From a checkpoint of a small transformer trained on Wikipedia: vocabulary 8192, biases.
Each number is 50 + 12 x the weight over its row's rms, rounded and kept within 0 to 99. Layers, rows and columns count from 0. The size before them is the row's rms in percent of the matrix's.

# layer 8 MLP up, 768x192, rms 0.141, rows 489-543, columns 0-63
102:52 60 56 60 42 50 55 47 64 47 64 27 52 56 70 53 47 71 54 34 53 57 42 46 33 56 67 64 56 48 41 55 71 58 62 62 52 47 36 37 57 39 35 34 58 58 41 36 61 43 65 43 50 39 31 49 49 44 54 52 46 45 41 53
088:60 43 50 50 49 47 43 58 20 62 43 49 60 66 34 41 58 60 28 22 59 51 50 60 19 65 40 50 56 45 41 49 43 43 46 56 54 64 56 40 42 58 50 56 45 49 52 52 58 74 44 61 58 63 50 58 50 50 66 57 61 63 44 38
105:36 73 72 35 36 27 46 52 40 49 64 37 46 39 68 44 73 54 47 42 29 60 45 32 62 36 42 39 51 55 55 41 59 48 48 36 58 56 30 58 45 63 50 41 23 66 51 62 38 76 43 36 47 47 44 62 58 28 59 53 56 46 60 57
097:44 44 49 63 69 53 41 64 69 60 54 53 36 50 51 49 49 59 82 75 47 60 37 47 47 59 46 42 43 52 54 52 52 38 31 51 73 59 52 52 75 52 64 50 68 40 56 35 37 48 46 59 46 37 41 49 42 47 40 39 24 42 36 63
096:65 47 51 45 34 64 31 53 68 31 48 49 39 51 53 52 39 53 46 62 60 40 61 38 50 46 55 75 20 49 71 69 56 69 43 48 42 26 48 44 42 50 40 32 57 52 34 50 56 47 49 26 31 61 64 60 58 54 58 52 67 47 50 35
087:46 51 69 62 46 47 45 54 33 64 68 43 67 36 44 53 43 29 53 35 49 50 51 33 48 61 55 43 36 72 45 41 64 64 55 61 63 61 43 78 32 41 51 78 38 26 52 68 60 39 51 55 54 47 56 65 50 49 63 47 61 53 68 55
095:34 73 56 44 50 55 42 23 34 34 66 73 67 70 49 47 47 37 45 48 39 37 55 49 54 35 39 58 53 62 62 38 37 44 66 76 56 51 45 48 36 55 66 47 61 56 27 55 67 50 50 36 61 31 48 49 65 51 67 46 45 18 52 53
096:63 47 47 62 49 74 50 73 55 72 66 42 78 47 40 67 51 31 60 47 55 74 32 18 53 67 46 34 47 65 67 59 58 60 56 40 49 34 45 37 64 45 63 69 58 49 67 56 64 26 36 52 51 72 40 49 66 52 54 61 43 68 38 51
104:57 64 48 39 55 55 60 57 57 48 58 44 36 35 48 50 47 34 49 70 38 39 44 43 65 38 64 67 53 43 46 40 57 61 60 56 63 46 71 59 37 53 67 49 30 47 57 55 51 41 39 51 49 48 47 72 37 34 39 51 61 35 50 61
108:66 30 42 52 52 53 55 52 34 50 44 43 45 46 76 49 30 42 57 57 58 72 45 51 62 60 43 38 63 35 51 33 58 22 35 57 38 39 54 50 56 56 40 59 43 25 43 31 42 66 62 33 41 46 52 62 52 53 43 41 54 43 64 51
096:44 35 35 42 30 44 38 53 20 56 39 27 62 42 50 43 59 67 50 45 42 61 51 65 38 62 65 47 43 32 84 45 45 34 41 61 49 46 51 54 58 43 55 43 37 40 38 59 47 58 47 40 49 56 48 62 61 69 42 43 18 52 63 35
101:52 65 39 58 46 26 67 56 46 57 48 49 36 71 52 59 51 40 57 51 54 34 28 46 56 53 71 49 25 51 21 65 63 43 50 37 67 40 42 44 55 40 53 56 39 52 54 27 36 60 50 57 46 53 58 62 58 53 53 51 67 23 55 51
101:40 60 57 45 46 40 51 60 65 49 61 58 48 43 52 62 52 58 35 51 37 58 64 47 33 50 50 32 53 38 55 32 40 52 37 55 42 50 80 51 43 43 48 35 49 47 66 63 39 73 81 27 57 36 27 44 45 62 55 50 48 31 40 45
100:73 37 72 53 55 09 65 62 52 46 48 42 38 57 58 72 63 65 54 61 46 43 52 48 39 72 37 56 54 61 54 32 64 50 38 60 29 50 41 39 29 60 46 40 40 39 56 24 49 37 84 28 44 55 49 18 60 41 65 41 69 45 35 50
104:46 48 43 41 62 64 58 44 35 63 47 41 27 29 62 45 43 52 46 51 54 61 27 40 54 49 38 32 73 63 38 72 44 52 48 65 27 53 29 55 45 55 50 24 52 63 51 40 37 61 50 50 27 58 44 66 44 54 42 57 54 45 27 47
108:76 38 35 50 35 50 62 36 73 36 51 62 44 40 74 61 53 64 61 46 60 41 48 40 55 54 69 52 51 37 63 43 64 60 55 57 27 49 62 45 40 36 60 58 59 56 67 33 40 54 59 67 45 36 28 50 42 55 50 42 57 40 82 27
102:64 58 64 39 56 61 52 40 63 45 23 75 38 50 68 37 58 59 28 39 45 56 50 69 50 63 56 46 73 69 75 40 65 39 71 34 59 24 46 56 67 57 40 50 49 32 68 62 66 70 56 36 57 56 53 58 37 37 60 68 65 50 51 38
104:35 42 42 80 39 51 35 61 65 35 59 68 47 49 63 51 73 63 49 48 57 65 50 55 36 54 37 49 45 56 63 63 56 47 50 54 40 46 55 45 50 34 56 48 72 32 62 45 44 51 38 46 41 60 52 53 59 56 40 53 54 60 72 69
098:47 49 34 34 66 57 48 38 56 66 32 48 53 73 65 31 48 54 68 26 43 45 34 44 38 76 39 48 60 44 61 50 22 68 62 68 47 38 48 53 61 70 47 51 54 45 64 64 54 46 66 55 50 37 60 41 55 26 66 30 73 56 48 45
097:67 37 43 68 46 63 74 47 60 46 67 58 41 59 65 64 52 49 72 59 44 77 44 36 45 63 47 60 61 37 58 40 45 34 50 57 55 57 48 50 42 65 53 39 54 44 36 37 54 38 59 60 51 49 58 56 23 44 61 66 55 43 39 64
104:46 77 40 56 58 45 44 32 33 79 72 41 38 33 49 47 57 49 41 43 51 39 50 57 46 52 45 52 74 49 52 78 36 42 52 73 43 41 43 59 31 39 56 36 54 53 47 71 37 44 56 46 53 46 41 59 41 51 48 63 42 52 49 44
099:60 62 41 55 52 45 54 59 58 73 44 52 56 37 62 54 54 45 55 41 35 10 42 69 28 51 45 69 27 41 37 62 60 38 46 67 64 34 50 49 40 66 47 28 54 66 38 46 50 48 53 57 58 38 58 65 50 37 56 53 36 53 59 56
100:45 47 76 47 40 42 38 45 63 42 50 56 52 46 48 38 62 61 69 24 50 53 65 55 46 48 50 12 54 59 66 48 42 42 20 43 59 61 56 54 47 56 54 49 61 45 32 56 34 49 43 49 33 53 63 71 61 65 54 75 58 37 38 58
104:43 41 43 58 47 61 61 63 50 46 70 39 31 50 51 35 58 50 64 45 46 31 45 63 37 55 43 51 50 56 60 56 73 65 35 50 55 50 27 42 49 46 56 44 35 43 23 53 53 62 34 40 55 55 55 48 51 64 31 44 61 36 34 73
112:68 25 42 45 50 44 49 52 56 43 69 61 35 53 46 65 61 59 39 54 47 30 47 74 32 64 57 39 51 48 51 34 54 64 64 41 61 55 42 59 48 35 24 58 48 52 42 36 48 62 54 54 37 62 58 53 81 30 52 64 38 30 49 53
102:42 40 55 52 58 50 50 48 49 19 76 52 33 36 56 68 39 57 28 76 38 45 45 61 51 42 44 57 48 54 66 46 55 34 57 55 47 48 49 41 59 46 58 52 33 48 53 31 58 65 52 44 34 64 21 51 71 60 60 51 45 51 28 34
096:59 71 51 51 60 62 54 34 55 61 36 47 66 33 49 32 49 45 81 53 53 69 42 49 25 44 60 58 61 53 64 35 58 63 44 37 40 43 59 58 57 48 49 60 68 65 57 33 69 34 49 49 61 58 58 48 46 54 53 40 46 71 34 35
088:66 45 48 54 53 53 53 49 50 44 34 56 44 48 68 45 43 45 67 67 65 50 66 62 50 73 55 70 44 52 52 39 34 49 34 40 52 62 51 52 63 52 43 53 53 53 52 52 35 39 11 33 66 60 69 63 59 27 45 62 51 46 74 52
102:36 72 31 39 48 55 48 58 34 41 33 34 52 51 65 61 64 74 44 46 62 50 28 56 56 56 68 40 25 37 38 42 65 45 65 40 37 48 60 36 46 33 42 79 66 47 48 51 59 71 39 41 40 65 66 46 70 64 37 49 48 48 64 66
097:48 47 13 26 36 69 57 56 45 69 83 50 33 41 46 67 47 69 41 48 45 59 42 49 60 52 52 61 57 37 48 30 33 56 30 21 63 66 32 46 63 64 42 63 72 43 30 56 35 46 51 56 46 38 57 34 57 46 34 43 43 53 38 51
101:36 59 01 48 47 48 36 53 34 45 56 67 46 60 58 54 48 34 41 48 43 47 52 51 36 32 55 43 54 69 43 46 74 53 49 53 40 42 63 37 56 34 54 42 68 66 55 49 45 63 65 40 56 39 28 40 53 52 63 49 60 67 68 46
093:23 57 55 36 39 49 65 54 52 51 46 51 53 37 35 42 43 29 52 37 63 35 57 60 61 45 47 51 59 46 58 58 43 62 49 55 35 49 55 50 37 31 74 63 39 49 40 41 50 40 53 55 42 70 54 51 56 55 40 57 38 45 76 59
096:51 35 51 45 50 42 42 72 58 42 64 40 37 30 62 54 35 40 70 82 44 55 29 50 54 46 40 35 27 52 55 51 38 52 48 57 48 55 61 61 44 44 54 69 34 44 44 37 38 58 53 46 39 35 54 59 47 34 31 37 39 52 45 53
104:48 58 50 55 53 77 50 51 53 58 54 42 75 43 35 82 78 37 32 53 64 34 64 43 48 56 51 61 36 42 50 53 35 38 48 45 50 42 48 41 42 31 35 47 54 52 59 47 51 46 27 44 42 44 58 43 37 41 37 59 83 56 53 58
087:39 52 37 62 62 49 55 32 44 43 54 40 50 52 28 65 53 53 47 54 33 75 31 52 73 46 45 47 34 61 52 51 59 73 52 56 27 43 48 47 45 49 59 54 44 56 22 47 47 52 53 60 73 34 38 41 57 66 60 66 28 38 61 54
091:65 50 36 32 37 61 49 45 65 67 62 53 49 42 52 27 46 42 56 35 51 89 30 62 35 34 75 25 43 63 50 45 59 45 59 42 58 65 47 60 26 56 28 48 49 50 29 38 56 19 71 58 32 46 57 67 33 60 74 35 48 57 78 47
106:60 65 38 50 45 50 49 50 48 65 48 62 38 45 45 54 51 59 59 42 69 50 59 54 45 46 61 70 54 32 47 52 47 47 53 43 60 57 53 53 50 40 58 56 51 71 48 58 54 43 45 46 74 53 58 56 44 46 70 54 46 47 56 34
091:43 65 48 70 52 58 53 70 50 49 73 46 62 36 50 57 62 34 62 56 40 40 62 54 33 57 72 63 63 48 54 44 56 66 60 67 43 45 62 58 47 51 66 68 56 35 40 49 32 77 58 65 53 48 48 74 47 55 53 10 45 56 66 60
089:26 33 54 44 66 42 36 32 60 49 41 51 47 53 58 51 33 54 79 39 39 33 40 45 51 39 63 61 35 44 46 35 70 72 54 39 43 28 70 29 57 38 51 56 42 58 30 75 66 39 49 45 55 48 37 47 58 44 26 35 49 32 56 57
102:38 54 76 32 67 42 60 46 56 54 45 62 81 51 53 58 56 44 61 60 37 46 83 44 48 63 59 44 57 38 55 62 61 56 60 51 32 44 70 63 43 48 44 44 57 64 33 40 53 51 55 69 53 52 67 50 52 41 71 46 64 49 39 59
104:71 64 62 36 42 44 45 58 44 54 64 50 57 43 48 62 78 41 66 50 65 50 50 44 17 38 59 42 47 52 40 50 41 54 27 65 39 34 32 51 46 53 37 44 60 59 47 49 38 44 52 52 28 64 51 32 42 56 38 58 54 39 54 53
108:39 52 74 66 54 39 63 42 46 47 32 28 47 37 52 59 61 34 34 64 66 66 45 45 52 34 42 44 61 48 51 54 35 43 63 35 57 65 45 59 44 45 34 50 67 34 60 51 28 53 56 39 45 48 39 48 26 66 53 48 50 38 38 55
092:42 30 58 67 55 55 37 52 36 60 59 40 47 48 54 45 35 55 51 39 41 45 49 43 47 57 24 43 38 61 45 52 67 47 65 53 51 26 56 50 50 55 64 51 42 46 49 53 70 61 70 19 39 65 44 71 64 47 40 50 61 51 66 43
100:35 38 53 47 29 40 64 47 43 43 57 59 47 58 44 56 38 55 40 36 63 57 38 50 48 26 30 39 50 64 54 66 55 50 36 62 38 76 36 68 49 46 71 61 43 41 45 32 49 57 41 66 54 55 48 69 42 63 44 52 26 54 64 67
095:45 62 41 67 66 64 58 84 54 48 69 34 26 50 53 16 55 58 46 48 58 54 62 39 41 53 50 53 51 18 39 55 63 75 46 34 23 58 41 64 57 30 63 21 66 48 33 58 50 58 62 37 46 40 54 51 67 46 51 55 61 54 39 21
110:56 41 60 46 55 62 42 52 45 48 40 54 44 52 56 66 82 65 49 58 67 46 65 60 59 57 39 45 38 60 57 51 41 71 70 34 59 52 42 48 35 45 47 45 47 45 62 56 61 26 59 44 39 34 57 56 69 39 48 62 41 39 45 16
123:56 55 77 35 42 60 52 35 59 44 62 58 36 65 43 37 60 44 65 66 48 42 60 50 56 49 57 65 66 47 48 62 59 41 36 44 44 33 60 43 44 43 54 48 33 64 33 46 43 59 47 46 53 80 52 67 62 35 46 45 46 48 20 46
100:37 42 55 35 58 43 70 45 55 45 50 66 76 47 57 46 31 57 34 48 48 55 57 70 40 32 25 43 60 44 70 62 36 54 40 55 34 40 52 54 58 75 39 43 40 48 72 36 47 56 50 36 29 52 52 56 40 62 47 43 43 22 59 69
095:53 63 56 52 30 53 58 40 43 54 63 58 38 39 44 55 60 57 64 58 40 51 42 35 39 60 42 49 55 51 49 54 42 33 68 79 46 61 42 36 51 52 38 64 50 47 48 44 39 36 42 44 55 49 78 43 59 50 62 58 44 63 53 43
098:51 47 56 68 37 49 55 37 55 59 54 67 26 61 51 58 22 38 54 30 55 60 46 58 62 60 69 55 73 37 46 44 42 41 36 61 61 80 47 55 44 48 44 57 25 52 47 26 43 46 62 47 62 15 65 37 61 59 39 58 48 33 38 40
089:70 49 57 22 26 51 36 47 51 66 50 64 53 32 38 41 30 65 72 38 45 45 37 41 42 34 47 46 54 44 64 52 32 55 23 48 52 36 66 65 45 42 36 39 76 68 47 49 56 61 49 48 41 51 50 56 50 58 23 48 64 57 61 48
116:36 52 41 44 61 69 37 46 54 37 58 65 56 25 51 45 79 55 33 62 58 25 48 42 60 52 30 89 28 63 44 67 43 47 60 35 15 36 46 55 44 58 32 45 72 55 40 52 49 36 54 44 36 37 63 51 56 49 45 56 56 49 59 45
098:43 57 28 52 72 42 51 50 59 59 47 67 46 59 63 37 39 33 48 53 42 44 53 63 49 60 46 55 41 60 44 52 54 41 51 24 38 16 50 44 58 43 71 54 51 52 66 40 39 50 52 49 57 33 48 61 43 78 66 57 61 53 47 66
101:75 61 75 46 33 60 66 56 50 43 52 58 52 53 64 52 62 38 70 48 46 58 41 12 65 40 48 24 49 32 48 44 33 40 52 59 45 39 49 50 51 54 49 45 52 56 66 56 34 52 41 52 50 52 51 48 36 48 60 60 55 47 46 42
090:34 52 58 51 32 53 44 51 49 60 68 56 56 57 46 50 30 31 43 48 60 45 30 31 78 48 51 63 41 26 66 58 47 69 43 56 52 32 73 49 62 47 43 54 42 35 46 26 45 51 46 47 37 39 64 66 75 25 54 43 47 54 61 51
# layer 8 MLP down (transposed), 768x192, rms 0.149, rows 489-542, columns 0-63
097:62 52 61 50 43 62 32 48 47 47 34 42 50 52 46 36 56 34 59 44 51 29 53 28 51 36 67 66 64 51 39 51 50 27 45 41 38 31 51 37 52 50 42 41 46 48 42 64 48 34 52 60 49 70 45 43 59 66 57 47 27 42 42 59
088:20 41 47 63 43 46 63 59 39 72 50 48 33 45 44 60 61 42 70 54 31 37 55 62 52 68 39 62 59 74 45 28 84 57 39 54 62 44 55 62 69 61 66 57 63 40 65 45 40 47 41 45 55 40 57 60 63 36 51 65 43 44 44 52
104:54 59 41 53 64 52 62 82 44 26 39 59 24 51 50 36 44 65 49 72 41 55 16 55 70 44 48 30 68 47 43 56 58 68 44 49 56 52 41 70 49 50 44 51 58 64 32 43 44 62 73 34 50 42 71 36 67 50 37 49 49 64 55 41
099:59 38 41 35 81 55 36 75 52 41 63 31 43 50 35 57 71 61 42 35 61 65 42 67 41 54 18 58 61 40 37 55 36 39 61 52 60 35 50 46 35 48 56 44 35 48 45 47 43 62 53 43 39 45 45 42 42 50 51 56 40 60 47 34
100:43 45 47 52 38 49 44 56 34 39 54 46 43 38 36 37 41 65 43 62 56 64 70 40 26 55 66 55 52 29 46 53 44 45 58 53 59 56 58 54 48 73 55 57 34 24 46 23 41 48 56 50 52 52 62 55 31 61 49 74 49 56 33 73
087:44 60 51 29 53 46 62 43 59 37 29 60 45 42 32 52 42 47 48 47 63 62 38 55 47 30 64 60 48 33 61 46 66 53 57 39 72 29 38 32 75 51 33 24 72 48 52 36 57 36 54 54 53 50 46 44 59 66 34 23 35 46 51 73
090:41 39 42 38 70 42 50 74 60 60 45 35 29 32 41 63 52 44 63 51 44 42 41 48 57 51 47 45 34 36 23 58 68 63 38 31 53 44 47 57 32 34 60 42 28 47 54 59 40 41 51 51 47 52 44 47 56 55 44 54 55 74 39 65
091:58 53 38 43 50 62 37 59 51 46 56 41 42 40 45 53 41 40 48 47 58 59 57 14 55 41 26 57 34 48 33 12 54 50 39 46 56 39 40 88 27 62 48 53 35 61 56 59 51 67 67 27 61 62 38 48 38 82 36 35 56 59 65 38
113:55 37 54 51 44 29 48 46 36 79 48 57 49 40 47 34 53 33 47 32 53 25 42 29 58 39 59 57 44 61 62 53 57 30 63 52 50 76 62 43 42 55 64 41 29 49 36 45 61 60 40 55 48 78 70 57 42 53 62 57 41 51 67 50
113:62 39 53 39 42 55 44 49 53 55 48 51 59 42 49 38 43 23 68 50 59 63 65 62 27 37 41 49 62 65 38 47 52 47 57 57 32 53 43 52 51 74 64 82 43 37 34 50 43 60 53 33 26 61 42 50 47 54 55 85 59 53 54 37
097:45 49 62 45 56 60 70 50 49 36 52 26 42 53 61 71 42 47 61 50 50 66 49 61 59 34 66 34 47 79 45 64 76 59 43 56 49 53 51 55 55 38 63 41 44 42 58 65 60 37 28 60 38 48 46 40 69 32 56 59 63 34 41 68
104:52 43 50 69 35 59 60 46 53 36 47 50 39 54 49 53 35 45 40 56 83 65 40 71 62 22 42 75 23 57 37 54 58 06 34 28 50 53 44 45 65 47 57 44 57 57 53 66 39 55 44 30 60 44 63 35 39 59 56 51 54 45 45 31
096:33 44 42 53 45 35 64 47 49 72 58 48 57 63 46 61 48 61 40 59 45 46 61 37 42 63 48 54 30 51 64 55 50 45 62 42 55 86 53 60 31 68 45 43 42 27 64 59 54 56 54 49 65 62 47 48 57 62 44 40 59 70 22 61
105:40 52 68 29 50 49 64 33 41 55 60 37 42 45 43 55 65 61 27 40 42 63 53 42 47 49 62 51 49 19 61 39 61 43 73 58 38 39 46 61 58 50 47 68 64 51 54 43 51 24 48 27 61 54 53 35 43 51 44 35 63 68 60 58
092:45 60 40 62 60 32 48 26 45 56 51 47 51 55 39 44 50 56 51 36 46 18 42 56 58 58 43 70 49 60 49 35 35 62 55 35 69 27 49 58 39 49 21 51 37 41 67 49 52 53 49 56 41 60 35 45 49 52 61 34 40 52 41 39
111:34 42 34 43 41 60 50 40 52 46 38 45 46 57 73 64 52 42 30 56 56 44 33 27 40 34 69 50 39 48 42 64 53 68 68 47 37 56 39 52 65 31 61 29 54 65 43 39 72 30 57 71 52 53 41 43 72 55 73 33 54 52 47 67
101:44 40 53 47 28 45 52 51 51 47 80 50 51 50 49 28 36 37 54 73 46 43 41 75 46 53 42 37 50 32 63 17 44 46 42 48 51 41 52 36 54 28 60 42 35 68 45 33 45 40 48 50 39 42 58 33 44 47 51 39 51 51 73 54
107:30 55 43 53 45 54 40 45 53 61 61 45 44 29 61 64 55 56 46 55 63 36 75 59 25 55 64 43 50 55 80 50 70 50 44 56 68 59 54 64 60 49 41 42 34 67 42 53 74 60 37 48 32 53 56 42 50 59 49 71 33 61 50 52
091:70 57 64 67 33 45 49 71 50 39 61 50 57 33 45 47 52 46 51 67 52 42 65 47 72 39 61 45 49 77 57 55 75 44 50 27 78 73 55 45 58 48 37 50 40 54 39 33 65 65 45 45 62 60 54 55 33 67 45 79 35 48 52 59
099:50 44 62 65 50 32 71 50 66 55 40 56 66 44 80 64 46 45 55 42 39 86 52 36 47 39 40 68 49 48 38 27 68 35 55 35 61 37 59 57 49 46 61 43 44 51 66 42 53 57 59 55 56 49 46 71 50 63 45 44 46 64 32 71
099:72 42 41 47 59 52 28 52 54 33 60 58 39 54 59 56 43 58 54 62 60 45 42 29 42 25 45 36 32 62 40 50 43 48 20 56 52 50 27 51 59 49 61 49 44 37 39 53 53 43 39 59 49 28 44 67 31 52 46 33 51 31 51 59
090:72 64 26 58 43 70 37 25 59 46 64 49 50 58 50 24 35 28 37 44 49 57 41 46 67 54 53 64 41 37 41 67 62 59 54 30 51 22 59 46 58 59 46 74 63 46 42 38 55 41 33 28 42 45 35 55 41 43 48 44 61 54 52 71
099:31 46 25 42 46 52 53 40 49 63 54 67 41 50 54 52 48 45 34 47 65 55 53 55 60 26 66 41 50 56 71 54 45 46 44 59 39 58 50 66 65 51 48 54 42 38 28 48 63 44 61 44 29 52 70 59 49 42 58 42 52 66 51 29
094:56 51 57 61 60 63 21 47 44 79 36 44 61 52 42 71 69 61 70 52 47 40 42 60 85 39 59 60 58 36 42 49 51 55 62 41 50 45 70 31 51 50 40 60 73 55 51 53 50 64 38 62 34 55 64 46 56 62 57 49 49 38 50 41
101:32 58 37 61 54 56 52 39 48 39 79 60 66 60 59 75 46 47 41 41 61 37 56 57 32 63 63 39 52 54 44 33 74 30 54 50 57 42 34 51 41 37 43 66 60 42 54 38 29 51 47 46 38 67 57 47 76 51 43 72 46 51 62 49
106:45 57 48 47 51 62 48 27 36 39 50 59 62 30 68 53 52 44 51 27 45 40 57 68 57 61 55 44 50 54 49 60 36 51 41 65 50 59 68 56 54 60 48 50 24 52 52 67 38 45 40 50 62 41 40 66 70 63 34 39 48 69 47 42
092:58 51 53 32 50 36 55 58 59 53 47 42 46 63 39 62 44 53 36 50 36 35 54 48 89 62 43 48 41 38 65 55 37 53 53 55 66 70 32 53 44 60 61 42 40 30 44 74 28 64 63 51 59 54 48 52 56 59 47 66 68 45 69 59
080:56 62 54 51 50 41 30 50 39 53 63 49 60 40 62 55 91 46 25 41 47 52 58 50 47 39 45 62 46 33 45 47 42 49 51 50 49 46 36 47 08 56 43 50 33 74 53 59 42 53 32 57 54 41 40 50 44 67 53 43 55 46 29 53
106:72 49 59 61 58 44 28 32 37 42 59 55 35 54 47 54 58 27 57 50 55 48 60 62 45 64 46 73 57 51 42 70 43 56 72 40 55 31 61 27 60 55 44 48 44 54 48 58 54 62 64 51 42 47 44 55 47 51 45 49 57 44 30 54
089:49 40 83 70 43 75 52 34 40 57 18 66 52 59 56 61 55 41 46 54 52 33 68 43 49 62 36 40 53 45 39 64 66 37 51 52 48 32 42 59 43 55 65 32 26 48 54 41 56 50 51 50 62 52 59 47 66 58 64 37 51 45 52 71
105:43 61 32 28 52 57 33 46 18 38 52 36 14 52 59 41 44 58 36 55 63 56 27 44 42 49 64 54 49 66 52 42 32 43 32 51 62 36 42 50 53 52 56 44 52 50 54 52 52 47 69 52 52 63 40 40 51 59 29 62 73 62 50 39
093:50 22 52 77 47 69 53 44 29 40 33 54 53 67 53 44 77 48 37 42 49 59 47 65 45 32 58 67 60 66 27 61 34 43 58 51 64 37 61 42 63 36 43 55 54 47 43 49 33 57 40 31 65 42 53 55 66 65 46 65 57 47 43 34
091:48 67 63 71 68 69 61 45 54 66 49 71 42 55 30 50 55 42 44 19 51 49 66 42 70 54 39 57 61 49 52 54 54 57 48 53 34 42 56 49 52 64 60 50 58 43 50 57 53 59 74 46 61 65 57 40 58 72 67 52 67 51 40 44
100:55 45 36 77 53 43 48 39 52 58 43 49 46 40 52 48 16 57 50 66 56 41 57 40 62 56 70 23 69 81 62 53 44 44 36 54 45 56 53 51 61 49 50 48 50 39 53 63 54 30 53 50 40 58 47 63 50 38 35 44 51 18 38 40
095:46 39 34 43 57 48 67 61 48 52 61 60 36 61 65 70 63 54 53 31 64 44 64 51 42 61 42 46 54 53 57 48 37 28 65 56 66 51 31 72 24 43 70 29 51 50 51 42 50 63 41 58 47 37 55 75 52 39 49 31 48 52 42 32
086:45 50 57 42 61 42 51 55 36 50 52 45 54 48 51 46 58 39 55 59 58 44 57 55 51 45 39 69 32 46 42 56 46 51 61 39 29 32 47 52 44 27 59 38 55 13 60 42 39 44 41 56 41 66 48 34 59 30 74 57 45 43 42 45
103:39 44 52 59 66 59 53 60 38 33 66 45 60 71 39 46 27 41 48 35 32 51 66 29 49 46 25 45 64 52 67 66 53 46 51 46 35 53 45 41 61 33 59 52 44 36 45 26 53 53 46 53 46 56 64 38 56 40 53 35 37 58 58 43
087:43 51 66 39 43 61 43 42 21 30 36 85 42 63 49 55 62 53 66 60 57 33 46 29 74 42 42 29 31 62 78 65 65 25 58 55 48 48 53 65 71 40 49 57 57 59 75 55 52 37 51 62 73 49 52 42 43 64 38 73 44 35 48 42
087:75 77 46 67 47 52 68 46 24 58 57 33 56 37 42 47 54 57 47 60 78 38 46 46 44 49 53 33 56 53 48 72 21 36 45 52 54 51 47 55 43 52 49 31 63 42 66 25 39 58 64 61 51 45 60 46 44 56 68 53 45 74 45 43
103:37 61 65 39 32 55 57 57 60 53 63 42 53 60 48 52 61 48 38 49 31 46 65 45 58 59 65 59 57 47 56 50 33 57 50 56 45 62 60 41 44 53 47 44 45 51 42 25 59 42 31 46 54 56 53 61 60 69 55 35 43 39 68 55
111:47 50 36 29 34 26 49 35 44 38 50 42 34 54 58 27 64 76 51 51 48 49 58 38 45 42 45 52 30 39 22 38 31 54 33 47 54 61 42 32 43 50 76 56 41 40 47 55 70 64 44 56 34 51 51 36 62 53 37 20 53 58 37 48
119:27 42 52 73 61 63 47 49 82 64 43 57 28 50 45 47 46 38 50 49 46 71 62 64 55 36 31 58 49 43 73 59 66 44 71 48 37 46 75 46 40 54 53 39 62 37 45 55 67 56 59 53 32 53 58 56 51 45 35 48 58 44 42 43
096:47 51 57 36 45 57 61 56 37 40 49 16 57 50 53 62 50 43 42 55 49 27 65 40 71 58 77 59 48 65 65 47 38 50 52 42 31 71 32 43 68 58 50 51 31 56 66 35 44 37 41 73 51 58 54 40 51 46 62 64 48 54 47 65
110:53 25 69 74 59 37 70 51 59 40 53 41 61 50 53 73 50 55 34 57 51 58 59 59 36 42 57 51 67 53 40 52 60 43 25 56 51 61 49 55 52 33 55 32 61 36 68 62 51 43 41 46 35 78 41 59 68 59 59 44 43 67 62 35
090:61 62 66 68 49 34 55 45 34 64 39 53 46 49 44 69 26 55 52 46 34 38 48 46 54 48 37 44 45 64 40 49 35 47 41 51 76 37 44 49 51 57 57 62 44 46 56 33 64 49 50 39 46 35 48 39 43 51 41 28 32 47 76 66
107:56 53 52 39 35 54 27 38 26 49 47 50 60 63 22 48 48 64 61 62 42 35 50 55 46 51 17 56 49 62 68 48 54 49 61 44 52 67 50 35 74 31 62 68 55 55 67 42 54 48 55 69 33 67 24 82 41 47 52 73 31 45 50 50
171:53 53 33 68 66 40 50 72 37 45 41 37 65 36 49 60 43 73 32 22 47 60 41 39 42 60 46 32 46 51 56 43 46 54 70 58 53 55 42 68 48 58 61 42 73 29 65 61 74 42 66 66 46 37 57 43 35 63 57 54 51 52 76 52
107:65 40 52 70 60 66 50 32 52 62 57 58 47 48 62 60 40 47 59 58 60 46 50 25 55 56 52 51 36 35 42 40 41 38 66 70 68 40 47 62 56 37 50 27 26 52 30 61 39 63 60 53 36 63 60 18 61 43 54 68 43 57 42 38
087:46 46 56 58 52 69 63 29 67 48 46 36 52 53 34 43 67 48 44 28 46 27 52 40 77 27 38 29 56 40 41 39 62 52 43 22 74 62 55 59 20 53 51 53 46 50 42 54 64 66 54 41 66 47 23 36 32 51 48 44 64 45 36 42
098:45 32 58 46 51 69 52 27 55 68 60 59 63 57 56 43 49 32 40 53 32 57 53 45 63 41 63 57 50 47 54 50 64 60 75 67 42 56 61 27 66 65 66 43 43 45 56 57 55 43 42 30 47 47 30 64 54 47 33 53 39 51 56 79
085:60 38 61 49 69 49 44 49 69 57 58 50 60 45 53 52 64 52 55 52 61 40 60 56 45 56 62 41 45 41 44 53 67 38 73 51 52 57 31 50 53 53 71 38 42 41 51 45 47 42 58 59 40 76 49 51 53 54 76 38 37 42 47 59
118:26 45 53 55 51 60 44 73 74 53 46 80 46 55 56 42 63 66 45 55 44 53 50 54 63 55 30 63 42 33 46 59 61 40 56 45 44 54 40 61 59 50 56 47 73 31 46 57 60 40 38 55 61 65 58 47 43 60 47 63 52 37 60 48
104:54 55 57 29 47 38 41 55 54 47 41 29 60 35 41 43 37 48 26 47 59 46 39 31 56 54 44 43 41 31 48 58 57 52 61 59 68 55 32 39 29 35 47 52 63 66 38 70 60 44 54 38 28 45 62 44 44 57 49 49 49 52 64 58
096:43 30 55 66 63 80 43 30 51 53 38 62 58 49 17 41 58 65 52 44 54 51 43 41 55 42 49 29 39 47 36 45 52 49 57 69 45 50 70 23 43 29 38 47 60 47 39 80 48 53 49 36 43 56 50 48 46 52 75 34 65 58 35 48